Part of a small language model's weights: vocabulary 8192.
Each number is 128 + 32 x the weight over its row's rms, rounded and kept within 0 to 255. Layers, rows and columns count from 0. Numbers have three digits each. The size before them is the row's rms in percent of the matrix's.

# layer 3 attention query, 128x128, rms 0.125, rows 0-31, columns 0-127
077:096142136176111097105143102160121163210149147136124139193106135107168184096093121154117138096118194113174078156118194098121101058083104113065151116128115142135170174157163120162146139108148185098198142140094189112107108193058187122140116122130092169178108113102126130110185137127197157153159158142112125110111126174166150116089146140156100104141172079122128144122113112136114148129091
131:161098119084097196116070100083160110055113135167069138152177133158178132125142139124136148154149126083066146172092089119143162153158166175151100195122135088112086131136087125127067139111082154175169109138163097087146140122130115149127152057133187066105158161178174137163135065150108088111073106094137159090132080141160111153134134140121136158142118159124139104162107140080143121121173
228:101167121176146093170173125184092166177137105123144123113059161091080053170133114118152146114087111155156089081183170137073088121120073101073144103132103147178162132127163144111146099120121085112140162154087155151086118166186180095094102186129086167180121096091077095116126203103152163158132147134148092132138137139089130088140130142167133117113166100140115165109139161168131127094096
057:089127158176117186147089101139134159111106125177101074159168104122123078148200038104131121129096075131124107155155091136066139132150076178089122185113107092159121123139161148152089120098114129167167066114098134125132149083215154101113147136144140078214155157156071125138071099108119116141085122124135115112157090205131134126169157150141161146149096132159147147137142140090120113093129
070:120126132166090120128176158099099131138158135147125177136161153121076131146153127167119080064090143138142115095113071112125148130136157143158115147129181163132176136104144122171160151139110171122092120140082137165137051102116124154122083182139136140141119083102060158104192159127105129088174109097142162144181199096062040104123185084102130149173181143100174144109105103159153190114105
079:114148072162137104109134101146104099188091151119184174154087160111130130177110112108157112120135145171161147100167165083121081046160087167097120076085054127115134141177141144086161091125153105107143167100128125128102140124053198090117151117102090166173110153089143126104096157046172174154151186144112132142108081149135115135101125139133157094075155141136162165109177143152103110155120
073:157138090103178096096135158128140068160142149060142152129145130161174197089101170161083094103190174138121168127104132139188120144103164101188125070128156119098131131163116071129163160170172140108099140128164140143160154114073123188150162098106156153051147136123165136136122143152130134088211093156117134157078143095114160131133090117085090087086090156097106108126110061119119123170125
229:084137137179102085160158108200107172155117095145136142156100143111117048158143112137161155108099115137172088102186152118082080124135084124087135085135097136176150143103152136116148082103115084093120163156106162148086125167165185122103097166106074174182087123086091075093107192118161126159092164126139143117158089156131109106141165155175119109122175091155144150134115175171172146066094
084:113103097039162123133156112137120106119110118126109176095097171131103116166066169129094138116156188151139121152112187126146117174167086137203119083168133092097060118183116174120117134076170067069128167145108092132111063183131141148135175142110114122126138113157205137189132143082149160141088179127154119110149093104144136149139084128141096074101128152134092140146100135127179091098151
081:157148182070131083105196159072128131057117082155141155124138148132148138172061158137137108152161169148103167084098142116112094108157160117092110133085108101105055100133092114117109114156135064162112144201134147103125129080142068151073152185108139120176165159129089118152130164055130109113170147134193087090099158156124149137141114058154159111141127187162122157101137134158133133122136
080:091139155173142086174155173161142167170133152085171119129097055153089156102107104134105126133061141136104145130119131117199135034148109102139119086083116134139181132150132101137123109164140091096117066066124151146109140150060106166118087125152158148154147130094145108149152125136104166133115129178140047164082182113165175136174154107124109127093132167117111076101097102150201129122078
087:135156188112151158082157126076148122064143138113135137156151096117106119127127151149067159134141162216124201085112155148102113115090103149116156084071182096076099092080117112139133117131106071143110157156151162165112114101157082157156137157072151108099120193100163130138100148087118153115174152111116122182150125116182094093129110099138163064108102147188090207103102146125100108089143
074:139130105100137145144151087084088142100125156163140182110098128144143138157090149148167086137086089101144139052143120122145108082142116089122086114129145139152190102126045163100158110111132103132091168197093149148160145160103121105118106134100165134192125151144112194122147078111113200134184112098109090121105113060086082114131150081131193171106160130114098087116211173167158110145140
089:135109152075143166089141140068123110051136161120123120136169095138194063143131125123139129112120133140160083125091099113157128213249168147167119112153145139181125136154102056083174146090118124133166138167124142168088115161122126158120190092137114099132130130159120101102113128150105077124119081120122193105132136149123149124138099149135102102088132036130130128106068093153150167095110
077:067182138159111110185118105150157089143103149151146054101168127104083154126151121153132109165159087143121128146135129088151102150110067109100130147094122149187187147139067146079114096154158148178119170108138095159118042108157094174069086098176094139143115083139159116132084177178100097132091139116151084182139131102107146104175151156161076146123170155116146148095120176146155083124165
087:128136150053057179120106052126107138092070095137138144169134165140140136121103148114117094162093118071127084152104135117154130094178127092178117089198168121166115117083073146152111130118138174121099081161149104113131078059090128146127134116130167081090143119103110119138133156150083097178140120119141127114172125132219185191144116135136085090130153129182188157111151141083097133150146
091:129085137077129110116192097118107144142100109117134123073135103074140152080122159126143128170160182131136106110149134130142115120189142053188103161169137127132100150174140145081144177154215138129179135161106141144094101190111087142086128140139099111098075078154130081115160120215132099130065140141170172137099110056148172119117097148133035096134133101111107093150136127135118123126159
087:068095095189137172141099144131110077121131131161147209131150045142081091162112148123150148073151164132140110092098093101148141145172116149124130101152082116156140108126074101175133078066126085126077107107137124078137097142138168172153175117105123114111168134167150137139069073085170110087122110109082168084079072109190098101101160133161123154106134134132145148170090092137140168160101
090:120134066119119175181094127176127078163125132144121120158141058109112100158178158157114131130161134131184197118128095149156144157183083194170114132094144117096127137128110062116138123071104124143152102105123088167134152132061133152144160110101137136097145185147085131081091124128155121152126128122136177112089150156130142092178145180111147120129122144096092121144125095135236159084031
095:090085134133087158169160119100169170153114159128092173106171091121077114156148148138157160101130137153142142091100134091129131161107144113099060122172130185137162146089098107148097169076122150145167139168132198109162133104145141091135143199127131140100142132146144136136182074132143171087090114139107158156134128073107094033111097105119148150157050078151119173191154079136099188148152
083:107170080091157110101120123161100106109092098114136163112072082118123091125134161138106147127103167154157106086138171201144128155193091110144094135120155165126146087138075112058109118164196126153084138164080090118147162146157199114113159118130163095153137145181132118112068156119107133119051140096170114103142135078144200107131117095081174068136085103183128113127128106144111109195124
068:122105145111040081102145105129117131117092146076158104118108156089152166095074135153168154158101130184147139105095163113169108099106154093129126054111147168151176144137164104090164150129172152171179138084114151113103047135065127128172123152166130143103082148139147125153091137097126169146098073128178166134157207087159124170162103186128115141088136108103122170175174106120108142156092
073:117113143155106169142049134153123086117150119117137039152139076122133072089159104103056169090102123151116138119132120191105126162112127142117147091189120180063125127054129157189135113185129103112049121067135175125132117153198153134187120123140103130113125152118152161161121195157100047140125168126081117147159121152095148098136110163142161116135153132112107093130115138099087137113129
085:132128158098109142169102099073095124086111149194118157180189133150143097135104126075123134158135102089076080107211138133144153115171125102124149119154118120104092140157144165128115138139088071108146094151166122131149132177112156150126152067145168075119135202084158114127081148163079059154111176055069154141149119127148103126158154133156100125081135130119155106047175174122135124118178
086:108153177199096104134164125157134117125165176092105150109130070106105160054097086134104182102122140099089148125150130159137150085076109056122095092162130137122188125081140161151116120170116148154079125159121123100149146164132116100158099119113137120135158133132109150150169122157107164068107127158110047113055108072195143098158163173155186118164093134138102098113194123159087121151084
083:141092143123153131123124169198098170155135099105116109126120171112093118140117166156122117127079210105149134105099176184078116143060163050143158133162095137102179064131162177190123152108130142111102156137144136132153162136187167151202091129138153131148146093110112110130094138141168083119103071087078124140127129093147113097042067093106111106109124098094100147183100111123129124165107
083:117098139134142172075163119096117130098140104173153171140077167115149171089144082068138168159096065147166109110128106189060115119071129108188112137048146112180162087109120131151102101130102176186108114142125193152180149080130144137074111144116109085169108136099148126120138179152122130159086141132094146112134069127173158111123142113118113121140110136184108164129118108056059098118164
097:117131122133137140110153131106048135184082106146140123129071142109144171157081101096144123171084152120121135089138136164159157096139167048133143114123092056141089121149156138136136117142153138146198125151124143104109128105154116063059108137174096083092186062109072133181111141093131150088154147143158066103110156098100163176057105107140126175135118139127153125123112183143077072176146
081:209116157143106149154147111138078159161127153143089108141103169124112144117113110116096115112157103118068100153115103157116114152078141076199121189127069136148137176093229162160056139119070147135165076148120149062194145147182139101090103132154143117162097074117120158126127141141108098100109163134132162084120146164094153124117108120135106165125105165094140095135177168083142073105162
087:103102131128102144127088092068116144114126154163053105166174157133160139176156145155148101135137095055111149164169078065131158110100111150089121153101131128129077144124125185044154106158085142101155129124144062104098107184137125176129120083133104113144113159165099170099139115130120087177149190115136151102112094108152098207153175131148143070145124187102176126118145101082107184130111
087:140116181135078105107109114106121090151175120089152130151158160119142086104073170108138107122155113196088101137097119208093093157138144132113174129168142114085039148136094140117123087180117145151169116144118146137106126103127128104120137132142136113072136140095121094104118194129139076153161189142097165139133167126085101111100123101150189168124133155159160112092183185090064025150141
086:083161138128023146136082085086097120160095160176171107163108100136136137118100079130132134135089005105113136125120121108173112148159119108157115112186083177133162156108118128085095111149081146194119117096154130106135075133138152070122101142172128122144158111134120188176119148111150118146071175161102107074160118137108151100120107111147133177164116144134138115088181122065161163154129
# layer 3 attention key, 128x128, rms 0.128, rows 0-31, columns 0-127
064:148101100083115177159099114154119099116093130149199168110137154140079126104189114126105143088152127204165147140141126122160154080156138184149151101065122155103113114143078130111114133142201169172145107098173135089073152087156138175111152169106068090120113132154204128142127130092093170131130174122077148171155114128084119153166132104117119136073078147154159154093102081161085111162183
093:140117101113142163097069149115183084054116133130094100119110135110157108110167084094102131135156079129076106146095113103144203174130198174156115206090154103100097134129101126131105179141097161178157069125121098142117201163161119109109162128162151078141106118183183117187097030140079127133112118135122145132107111144121114134145133137124131189117121162107094139134079159137088089140147
059:139088070100076091151170121078134144128100094111112168176112140165166106166111171165124133137151139123183169134145098101161094085120110198172108084148112131097069162078126140130146107142145079058062154126190140149124148108133159141109093120036106160102056132048140115094133151156168125169137123151141180116167114137155124148116181088121136110130104139092169179118119159126142153142156
285:117112121108079092136181102099103151134105085124112150202113154112151076151126175172157134111112149119174140110147099115151079087140095142150118096147107154129101160095123148128177089116115095063115172139136142119090133130134181137081075122070066204134065132065090085061162178140194134150136132146151167079169111135130103148142170124185122117133132144122175199123138181153143159125144
097:154136108063127174144093106116145111062133107098138142098112102206137141058134136108139174157219143144084204095174132172169135163156120094165104122146114160108109123120119134116112139183106134120106125139189113132159133122178079146178117142105138105044136121096153133108070073151125089128177054116091179134102128135102133089116100113110157153118095191104129154166105115113117120152186
124:161095099076106110106132147081086171160149108126083163172090180144147147135116205212154104152068133124157158148152080093153102124121084081142124071137127132149155168117133125102153109089127137065104137160137116139102044136171138135087116091121130157141097123107091151083167189136153119148160099139160116064129109097119095163092116114124099105152097160106162166109164124087169211173135
189:128159141151159163121100141176167099134151157136143116048152121132106146115143073081086129135124071150078111142103168160083200175123187136105137166122137110110140082165141125126094180119114155205169089111123110130126129163118075092161179161203170079133192125178140135186117064135084134103116139123094104172086149146132126093113108146103117156112106098134050089118105111119089096125114
046:139144070113123158134063200142187144073128084114124093134147144139190149136136116116116064172156097131115162149120063108156138079124156157153132130098140110035087145163110118122103179159175182128123128103161090134118108097088193116117141107127145135109075138096168088139110081115090150154116112166124182197069169148116068134134129105080108152128151169104132154108128098098117124180176
084:148156152164142116116112174077105124107124137064170112195154121096149084099127124128144055114066128168130147129099113134120138136142111113102108135106152095136160155124168117164109076167105086150083089121122196141109207073111092140152138153109181153104165098103131140164115136117153077125189147101075150187178146115085162059145129088189184121187120137119137086114178082114122090142136
084:150173107157168113105160113156098092086115123056174057146121147135152128129123114130102179123122129147164133153195109109111096141139136157139089137119143164151130130125199109153174140170095118111164100107142181151085068076078142131147113070115135079100078110087134171132138167107113092132149143097074132165126137094045146166197182127106180132137113114101118088118189064124132104088082
078:127190144138169143130155091177186134143137133169143120118146111198056139133097149099130101145085170081090121105160166149046115166110119077110116152150113101115160169096173144153145075161147166065162137167123145139137100135148112160162136155108118111101113074146122175122112142105159144166115155083096099150116111090114182085102090132123038112135140102139068165198086134098168141104086
087:133132121176112105077145114106105141130180111110176124176136171116165130128067133152116154142087136116138135143138092130135097088124118155121119133134134123094105208114149109151200087145078100072165156108109083110098141082044185150144093137148122126150143141087128159127129195081160112157238151098150121184093161121044136150155099125130150152144156130124138082099165171146142093119068
075:100155171142114106133134101164146142122109156186141097160127120182125143136069129097109192137219175115143104139169135121105114144122148076111081155117133117111105108028139155150163125137130098133167098136112136113116050129187125176175140103135129137076161144114195145166114116114083087122117119081094146163162184164134095138156176140147212118107153130149121141111151082133074104068083
093:144202140123089055070122165206136091111121100138110137142101167128164121146145093099148153148079113166172105111164146189132173095089096125137121148120173115114122103079118130127140147098100154119083101115133046116151159110142127076158122156114182183110137099098080084079178169139130136188139143125107094080090133187143121081128146218132088144145102147111119150118131099136161134189114
076:100149179137142116130113078085145117135113116123119146096147116133080072081135133089215131122107122153086172057146182090159097155164127078128123106103141159151161172124209109153137143124059148082102141134107121119135195159063169169172093110121204091125117123132114089111084187136143176151108128130206177053170098140132103119109091158141158119133140140114133164133139136111132111122106
083:107161149169078160175092174114137094144119152121154181123164094101140110169174106063137162133103178062160087087139164099085100064112161165101115122146118137143050124080103152174111136155096163152152121156120164103152166092068138087143130126167114139090134204170192139149140097136182117109105167132122120100102102065123125118167071090113136134166160125143162098119111129116075163093124
084:113128128088155092158099198097103125181142144093128101123124101125118070119125138134145129146163177155116141109166155141087128198134058140120145101169146139164188073103152096137122057096097116180078149136117140159193138114175073122149169070155159139117156105183083151135073190115143151117089087099139092068122142129140171121123108116134171088153136150153174092164136091058119147102101
085:185209155143066105110121058184134123088130119148154125154098159105137127171181107143149073123059094129124130121127189152137126078142104136133077070134132123084108092106134147121102167234214142129151131133147112138097166100104162102140081165122129154148123101063167086176132133129098126166143167171098119151173114130152118083104148143152093138119121101088162169086124156135090142124110
086:126120145159087113102112091181139156114111147173125166179094124097115126071157084129122134188130128180104091145103071212121151092104128135153102101127122120106107161156077138072079116071159165078151124090133064128124169136079105117136124175142161148130153082115172116116203156132143170163119136135105118153100141116191177053068147158140095130112122101130127164156101162068101111180149
093:136115112114131133100104114133114194182180168171110061138120131121143158154153153152083145137141136078138152133181122158100111136157153115187157124134137076112103045127132153112110114156152118110106076100125102133132061154149128166112078090171138112134184178118104141134098140119093059103138119131136117075081153150159105219063076147081120067118097119119179125110157146065146093085161
082:164133155171056151123145130147141090094116158143162139139124128146154100105150167121201124128130125182209152146132123123073105155141120106113053089170137117096125154077113104089143107130175088143085135134147124161142127073068113132181093129122137170156154120096141107096131109126129073168141099157082178092147166121114132033175206152110106156131055119119158133102188125140164118096085
073:107125151155140192143131106087118088204153146188131111136154100147104099109074100155115080157148127104095076110156151184113134162134112108090132159177082133099118063117137188150150107167077110098121082078075141125186124159161092161164152081173107156133109125153109139091109112142115114129146165061146083094158108087132187142106103173111134181122154120167179081163095125112184154088115
077:117051124120112152102159125180118146080128129145131162096112146127165146141104140158149055116063109147176153135101151110158187073170114138133161128085111116178110161096058132109165127144087154085102117156121085157065158091102200142129112171112169116212140108147122107079106109122162152133160099145139157144131138129109150109113125152113055145126132154130176177105105199165084124201115
081:093189161141149086071106169135183079062107147166143164153108139133188113171138110115077141096097152160129122090062137117136139094104092114144139073165129085141135145097094132164120147117115148172113157134095091121127107136117223121218152134107137151142076149124209124151096128128103161115114132143122166169071114109094064109111097118125115137154180131132091098090107170161115149176078
085:162060120089146114102151142121165186150136146185169132156160110146101090172084169180096142126177119066184137113161165095088104175162132118115121118192103135122130186108112183141187102141129104065136120139133140147141039116152156142137131174127161102114146093150116095187078106107129151114131068149180107082130105129109095152089106094063119082085133113156123139123110169145110141081082
078:119133081108120128187179177134099175116148157115121147077102123108102142115089167143130079092189123124153148135099137121145139120166117148126136099117145103098144124094096096097110120138181133136060083143108157213170116070150157118096058163101071147182159152108156149093121124092115108145164160151161081118195146108078095198080129047162148122145113111121159138104140114147192176106155
087:114151149129071111148135091082128131164138100100137108080128146144131125191115155153196149138140122136161179112152155068063132138110145154117110111136110121100066222091129117118174136099093132145111169118119052105106131133097123133168161138126049171105088174110072101173137097127182136123146175144159135150120122147133067172160127080086163161122144129171150071141186109120144150053097
097:174162107154104118195146138098140112124095101124154088127144068186135107127131118156116118122127180130175109156165156115060103161147107173115103150122147132150120111137183094151095153179137075126122127132106220124135101145144082127110207105085097182118114140151118162137128126123125146124058130138135129113168074159103145143161126086105123139135094091143138085165180067095131162012074
080:075121118039157121087113182044159183122099179099107148102136130097153088134131147163131134127148159159166177145146118067139143172134131088157159105106124155152138122180122099127151156131121087147110111078135136151132153118155179177123197142088057133127091154128119131119121100159142175121059161174150094078135129116160088158108064066075142094140142140142076122150133071106132155150167
085:129109076111133145127106123138102096149091132128163159132093129081160110149081093057076164072169102113119100139073143135220152116139146150139177096143133113121142134146089141139067170075113156180152127063114146099138129127103143057082173110161170106067144149137193099167081098149124138105143106105105177103137125147117107099151137167131141171135172151104139153116064161126084119202178
079:112079085140168128129094138124098073045119146119144065151077164109193156126129117161107144126128118151116131090157139139192113111141169167098127147140136121121087087158167107105152161115074137117130158145120085129063108116133149166120181093159105170236076113148116142184137147146124078152158097135147139184089081084074144064182124167085122123151153124097097115128105123151135175146110
081:146118178124116189147095102128161135065083157150133112088130075104124129185137112135127129143079138123163156151120164143096184123139167120168113110123130105144071091145134201136081158121098127090131074097090166122081116177105140209193188111110107152091116159196143080123078089161128107112085179133141150093092103110168143130082077142104143149094112108135143181166105140166076123092139
# layer 3 attention value, 128x128, rms 0.0952, rows 0-22, columns 0-127
112:165138186120117102136102159065132135123064102188114174144098095173099158118172070130135188170157191099111140082142170086103141062134107151153062158098144146098153077081097113151123093103161116157078111062149113114178141141112138110142127146122126125158102115185120158162177101159154133143174047109141159132124093167148185120132097129102123066110177181116149119163118121136135140115138
089:096132155154124104121154163094107174129078097102126167169147101178132135144121100098105086131071117066154108134070112064149145079129174091163091104138073053162183169125104150151140151118163103118146103127106104140086157241089127128114147151152150121183154083144125159120097147109170179099147108104157140146099090154166134116067116135122104106145081110126107134134145119209077128172149
092:132120089119127108166056124168117088219150141136154098112021131126117100136107135159103133125123099173120177131158149156150121160206105168102112164151093131123128065111147115146100124126116097148124207087168101085192122069109144097169147160125154158097144173102117120130093105134130153085123129155126149146147129076168142123151114075091127151152159146118136119058103135108042083096142
092:139099101151143106196122135076085136201127139167061134106107100132149131104073090153146170147149138101110136096135178136109101143159099151119050125121152167090102106139112159130123132085116117135088202131167159116140087140141166085156163098077117110144180189118123156130132126174137124129175158152153168116118111101147160196153060054153098069103110138075117123059095158171120140156124
096:110191102069118163141133117164129136083127108149185098145144167091143105132138158150111130132120124050049076075098138111123165100093062069138128163190117178173164138120137190101127106136128130126161094097223137176147182112134119143087153135125112106101114126132166120189087094113113088189164119102105129109118120107100174153163116155153170158095135129171150133148156102092080122158162
098:142159066169147119202152112124179088137110099080131112128121132128121101122144086189095184164120143124111063110102126080168108169180127081070145129144100100163127115147110167155071170133169166101138114139187130183140118137167136125127151130077095146134124062094151128132145135064158132154063185094108111161074140097093130156069111092154139119088098124118156123095190171167106143135169
083:108052088156160159145159152111097188157109181134080137112163126155164127126112141113128128118102177128136140126137150143151128125182215135135059071119098151078033169142117112077136163102086146121132194188091148141079101145156150133117097124113096088147150100112147152112198107188147084099129132149174127132118116162114085105111111098107094101068113120101117123078128130166194129144147
093:102133122167113081020101092071144141139070128080124151142112104232191159133109078139153132110150175147145146154129166119080118111093126185133120162101156121064140181113185114098176107086159088127162137115075130105116151142105169067149163130098110129161124148182130161101096109157140104128197143120142154134147127163097137136122087149141147124113125142152153115208100123119155157172119
082:130156122071103148123081084105144106120175102121200077138141140121114091134152134165117111161152146087130094136137137137127143125099129137105110154182155209197087044113090155195089118125133157100104066084179144117152089131147076113209145164138137191085078138132135099134094082127104123134128159156084129109108156072073116165140107159115122179110194138133151134137160108083129118116158
091:106115150075144153200105070176131158195181139099101155113161102154114126141105150100104126144067152150159174159157125173069139126148105169211110108098106129140061062116157118124127127118107113113103150127178130083130177206111132121154126172120179135069111124123113143110122111177105160086165130148134143133094130050153179160108139125123097158193102095077109164123092115136097092120120
094:075158164115116138091127066107135109149168173133153099108089109203152142074122177133105138122169042142192159103125103110146103123095122166134136154103142157123116125129182086063107092116161081108138158130145049149123080142101106156166132122172131107149153149120105135092132158113117089114177127227090094109135118109121129148098121133150132190200085107077110152153114122118067177122148
083:079165125067114149079112119122145139121157129092189114131115141048146118080134156091133113107151133160059119104090109121103189142084101070156176138108152157189175094138180135161129133152124114153177097067150148140099130106111128205080115136130127168128150116086173122124129107097101117109123200124068174148126174096133142068144137196128141124161155118165154163125168172068100128133157
091:161088095110112112095054132138143114124138102127092182122162105193171150130108175093138138088131141151134125121129122209076145152156092167146155125125120148101142059127155106134128088097122131169100157147132142086163121131114104110136163110108177170100087141130092171088113108196171078109118140088135197090197104142166169168103089086137073093109135169082163138159045129093105154132095
082:117111065125119125161137134133124143140126108148184135142072149133143129173127114095103067110099104124081070152131082111118121118243107121136146153118028117189140117147092121131085129231117108125117079159087107111154166064141123090146128118122081126100136170110091124124125098114101137115107103065111138154140151096090111152113098151153155221068138123121147108122134086133117127184154
092:135137166126133172156102134151177148092115147078122128109195089095080110122151124141148170150084141142157140089072136160144133151180141167089135143159121117114122199126149105149138148158150180139160141153146155124071152111131090150092132054078136122124095066152133058103071104068160141129119124143109100112148138159156175179062102088118084034127114155166109154134186141156112096180109
109:175116064149134102065096144213158059117109153102113134128084122172145153143155083149099112103121105170118144120119103181151103173162155157145197170139085071104167178106093152199083114082104116158155127149141104069165153047120170112163135114101144146111103080125128093094093158137130102063099121112130153141170104111190136106127120150107138165138127143146136144117053129143115115131100
097:142113109101089080106129187182017152121120101125140197130165182151143116170093147160072148073092148084103121112141160139117156133086067098116153104144174141086134151139103054164112146134141123176118163166128124094108151114169154132079144165123141134140108109132097155169193112180133181087102145156141195125139149142102123107199155098091163086150132090111129127109091139131124100121081
094:196139091108145119131135106126114168145149098120109157133103108189130124126121139141104069187129200102081087160126147104074088103101152165171148166107133147102132083152066147145102109085128159135133179147167181118158114129101142094159139157127120136153103117108098174129121102100154140082095220131131157159132066067122125113144116176149022131166163139071137137171060125160139145162139
111:097148104140111181103115035111179132122091143098140103140120106174173148151124091137110176171191101117087150107118133132090108126139133158099101137148134114120166172134188187063134118108153078110169119116198088146109133149104121109163146118142110126180138120132134087129048111161157117190144087085159107141146088168083183131200075176134165075125119147147145105157139125081124119081169
102:132140141107127150082123136156116110172162111145106129152168098128108132094090130181116105110081169111168104142142106124088132095054145164164165164079108122154071068104088113226124145061125137128084127068141166110157130140124161164157133132147134154113160164128114180119102173102073110064182146203099145149132108088173127181125106166132119097206138118076112125122135105158159178150129
083:184198136137127135075098098164136124107147149099190100117140124112148110184157125145149077135099086113160120099068130137155139150083074115140118132158159122173151063102106118130199162219152135136139124114157148186118108084078132119150130126128155115125133121083092117116030169091129150159168110101084054167147140108108155124118155147153112068124119166154132145155171089122099177163168
095:124151139149126115113066145103187115125119126123129151117088117151090108108159145116131149062161111170173160127116156163146124122099152160084203137084107050124125115090121059176127090135157158130116115136110182134151193064142085153096127115083135129107129121155099105119078191116104110130064079105111122126194163162145147128082159133120133141114150152139150135227156054084165107157094
078:152118163117128097107102094135120097157202094110136155138119144179125101197106183180096134137122134139137182125193138102127115144128140114084158083081133092184055131132150053139110138143175103098114191158162109093131194137149128094143081111183176171102128113131112133122107079136104178056135100160056144122148160122057113140133182126150179099168119105130149134108141116096090119127154
# layer 3 attention output (transposed), 128x128, rms 0.0943, rows 0-21, columns 0-127
123:211114064108193066104152151140145080109159125077099157094088202146116130204125126161137142114153132143106142106156134153140090120076122156093097079080149130118106144166134096106157125125153131119076144178164099125112126138094067149103175158093102170174081098120170097078138149111147168099153144187170158151094139109159128127093111141136126111066154180109103131154096094131160171142076
095:086100068104113156154182076124091138116135119132112146045123152068158173136120077133155106203132135192095125070148112164090063060163165086102094076179128115132117130137170184173144166109134174114129158218130120145120120099131153100128155174130130100107127125114122132114191120108113143142118159172125172148131099090185089133116122150130098091103144089117099099108126133141154194110128
095:111101125152127111092144101117134121102160220102170146165171157146121076124132178176086100035117147080142119127100131093148161197158076224134131126097139114110125154154101107140152087137110082108132089120104157103124124150109123172146114117148127135142118135134131179093120145098118093081122155108143120190129141176034168136149153143123135175162116143117143145144119004141120129123112
110:156152077053113117077157082123120135088147095123082159099161148135157106159149129133127119128152152161130117094132176114088129181137132158153149158111162091146134114131131140169132136123156134090091104150130119155096112189116000164132206119126104126150103159168158099064131144158099119133151139125146165185114083139118153104164077189128092121067178125122130139121097041119137129065095
104:196136155166185115099127190148094096219116137111132112134117131116142149097121153125121143138104130119079147169123131171151138063121096133146131186092068187122139133142079122120149128157107098144154151094121131097126120134131169067078111126137193133085146094076118148171100101121182143092192156172140073128090154079066103109055118122101149165155105183120144107108122138149166053135131
097:095151179101131160195115132107139114112153067202070105139152091114161108121144109116140080111117109133114129141145124159065136095172179098070137115098108155150097118078084186135120121130140103120127143185082107155148148136151164079124134168188171087132137149107148147107120084142079108090183132175151117107101156124171083100105078202140166143161151124130137125089077160146166151040156
103:115166122056083154101149090112127135067103074136064145122161104069134118161144110112127115159149124157158106082147148121096120169125130106148146132181181099156135103111161164122135147068164166095116107124111134204139102173127034130169177105112096095165085200175150107093181157140119127194126117113145187108155109149193145114166096140124083081108135097138113135123128095087101143112106
095:153177100118107074125124134185127116064180091141103120082113089109168147145138127112145101155158128190164138120142140138097068115137186080138102100180193106158142110130191112113132159135166145112068121135183171127128113109119023133141152124107103144124105131083101049086167146105111112180130083187127173146130110149109158115141100107119079133066177139116158124108125094128081180150140
103:140140142214165079153082187154153101164100166108146115176146130160109122116119153129121179089125137054110159182100119145168155094107032144116124174117110125113185137139090133108130089188122067187127155080107119108112156127114160107083070098139176140107162114074118162143120115116192139070128104126131075133098155129089107121120163106111176184189099168127117128129124132146131089138127
099:103106084172115125086135075140110134121082181140177185118164188081089083156129139161101131117125131084143149096127118130145146174133075188149121211083185131079153124173132165152144135098154099146118110134118137158131163112085065156143115111156122100120167185167115176088139114120106156109072138104139150172189125155081146159135140117066085094128080135163127141137155067123079118088080
089:107112145203109153122125122071124141153134148164118116122152142125154175135117095137115098087044141133113106186088095143114106202144135122123063154127140088083148125193159122146125106141092078185150145076127167067113173106114207126166084139146130206078129113111070110132122093172097185132126137063124171134112122135061160118146171078125167134116135120121106150115163159165106109115143
100:119117196187167105201115170121096128173146160108179132120153124127109135102110135122122115133108109056159134181107155088185144112086123081115137156133078159118149153091106151152125124188091124099115171073113119122123125131141239098136100131148155132136151083113115210175096096129146077112140131157085061113101133095109076145135163062121138180140098126109143111137141153158144062162126
101:168176135139147064101180127163139124073148154117140165108114140109103107121122141126089130084149168170187119090077135156098126165121152181152148150133161128126151085083123111163133174118167092137072111096124144154113171146091000165141137131090099114119161194117163108088107175109137161087115073147121130157117144150117180130128115085140101121094114137142123171103156043131078084164120
077:147124159179142158162115143105172125120151139150182114147062078107102104063143184121104109146133144092095158136154122138154109049182078101199114088117120108121126110124115121155164132181105163117129069076093129179143103068119185092105141092158185171107030118094161153116147121138153110093092117130152136149123149122070117108134189130099128111195139134178175136126145111150141096140156
088:083127142174065100086126141136088092089150166226096088127129109130107166135127140119098121094149083193124070158143108121170202082100189113071178113118134180111088103066135108085129139124126135167162159171120078142170183149102134130150183158158137071124183133139141114161164107138127161146133149098096104089121145160191117178093115133125099118160117092128156098117144113123085145098122
107:117125178141103095114140152200157097100197186141155096146132112157084063105137164180112150025159146168193143095099128113102157104123154126180112070143169151109116106061135035149138134100146109095120129128145175082166156123109172184159072142081119157085116127121145089103144129133113094104112131133135132119145150148151155119140144140114118114155101127081159143135145056123089179156115
103:149125092104134105139113092147090188168073101114147183134163125156094109103111124120153110162134164137180121082144157097112083121090099181149155168104125158141137074197142169168127137093182105071136108102120106129144077142158000128121157128114122095164137127141141150073078145131143127125061125124140112115148183149130154100124139160111112136143114151130119154124174013121133102129079
087:127170085065123115152121129163120146100140122117127184073154126106114042150139150166127182075171164131101163034122120145119094137140057134105072215148177113104147130114116107168160158085162076123034130146146108109150140133130070121141137122118134144135144187129174134114120112121183163094082141139123133178130127108166160091182161094098151115092122126124143095150129098164149120115087
106:174123119114145156070134181203133103114192093125079092132136106124192168130130131129163113098131136146093106167135077154126086136165209105118103163133134182170108114119112117127133149129109153164142104111137201092124090095074109087095118120095133139064108103081100086121181137108128117138184160170094163145114092145090145152095071095192102176099146171136136131141071128142159178078117
106:052126081157158066166119104156134130168096168082171159095150140158075159148148113174145159111151127149168163097075115113134132127107039094139099169106174090077227154163120128146135098156147099119087161125152094094128162170130140178129080106096142156122126127142123141118116052170144157110087147107162148123133092097090111130162198143074138128099131146093130117180127101145102131092098
098:127117160197148107144142172131132133183117128144118144139103127184132159070103178164130164114141096117111124174112113145113150089165107126122133151101078140055152176094097087125120090121107091139158191132135122120133134121130174096113092102159167157087170097051118154192116122135145160122112194101127082130098159091019105142118157070150197171157096112090085094107154151146145099147110
096:110134175177115092123091159103145087119150165171163095152071126144103152111095144167104145121135091198187144135116078141178174121136130145107134041109088151110105128094098043064147121178106152138114149122136086095162182059123143164143107156135123161114150145130096143135100134094113150134136101123146102053148169148120158170111164100114185137150094132152172156115116177115064084177157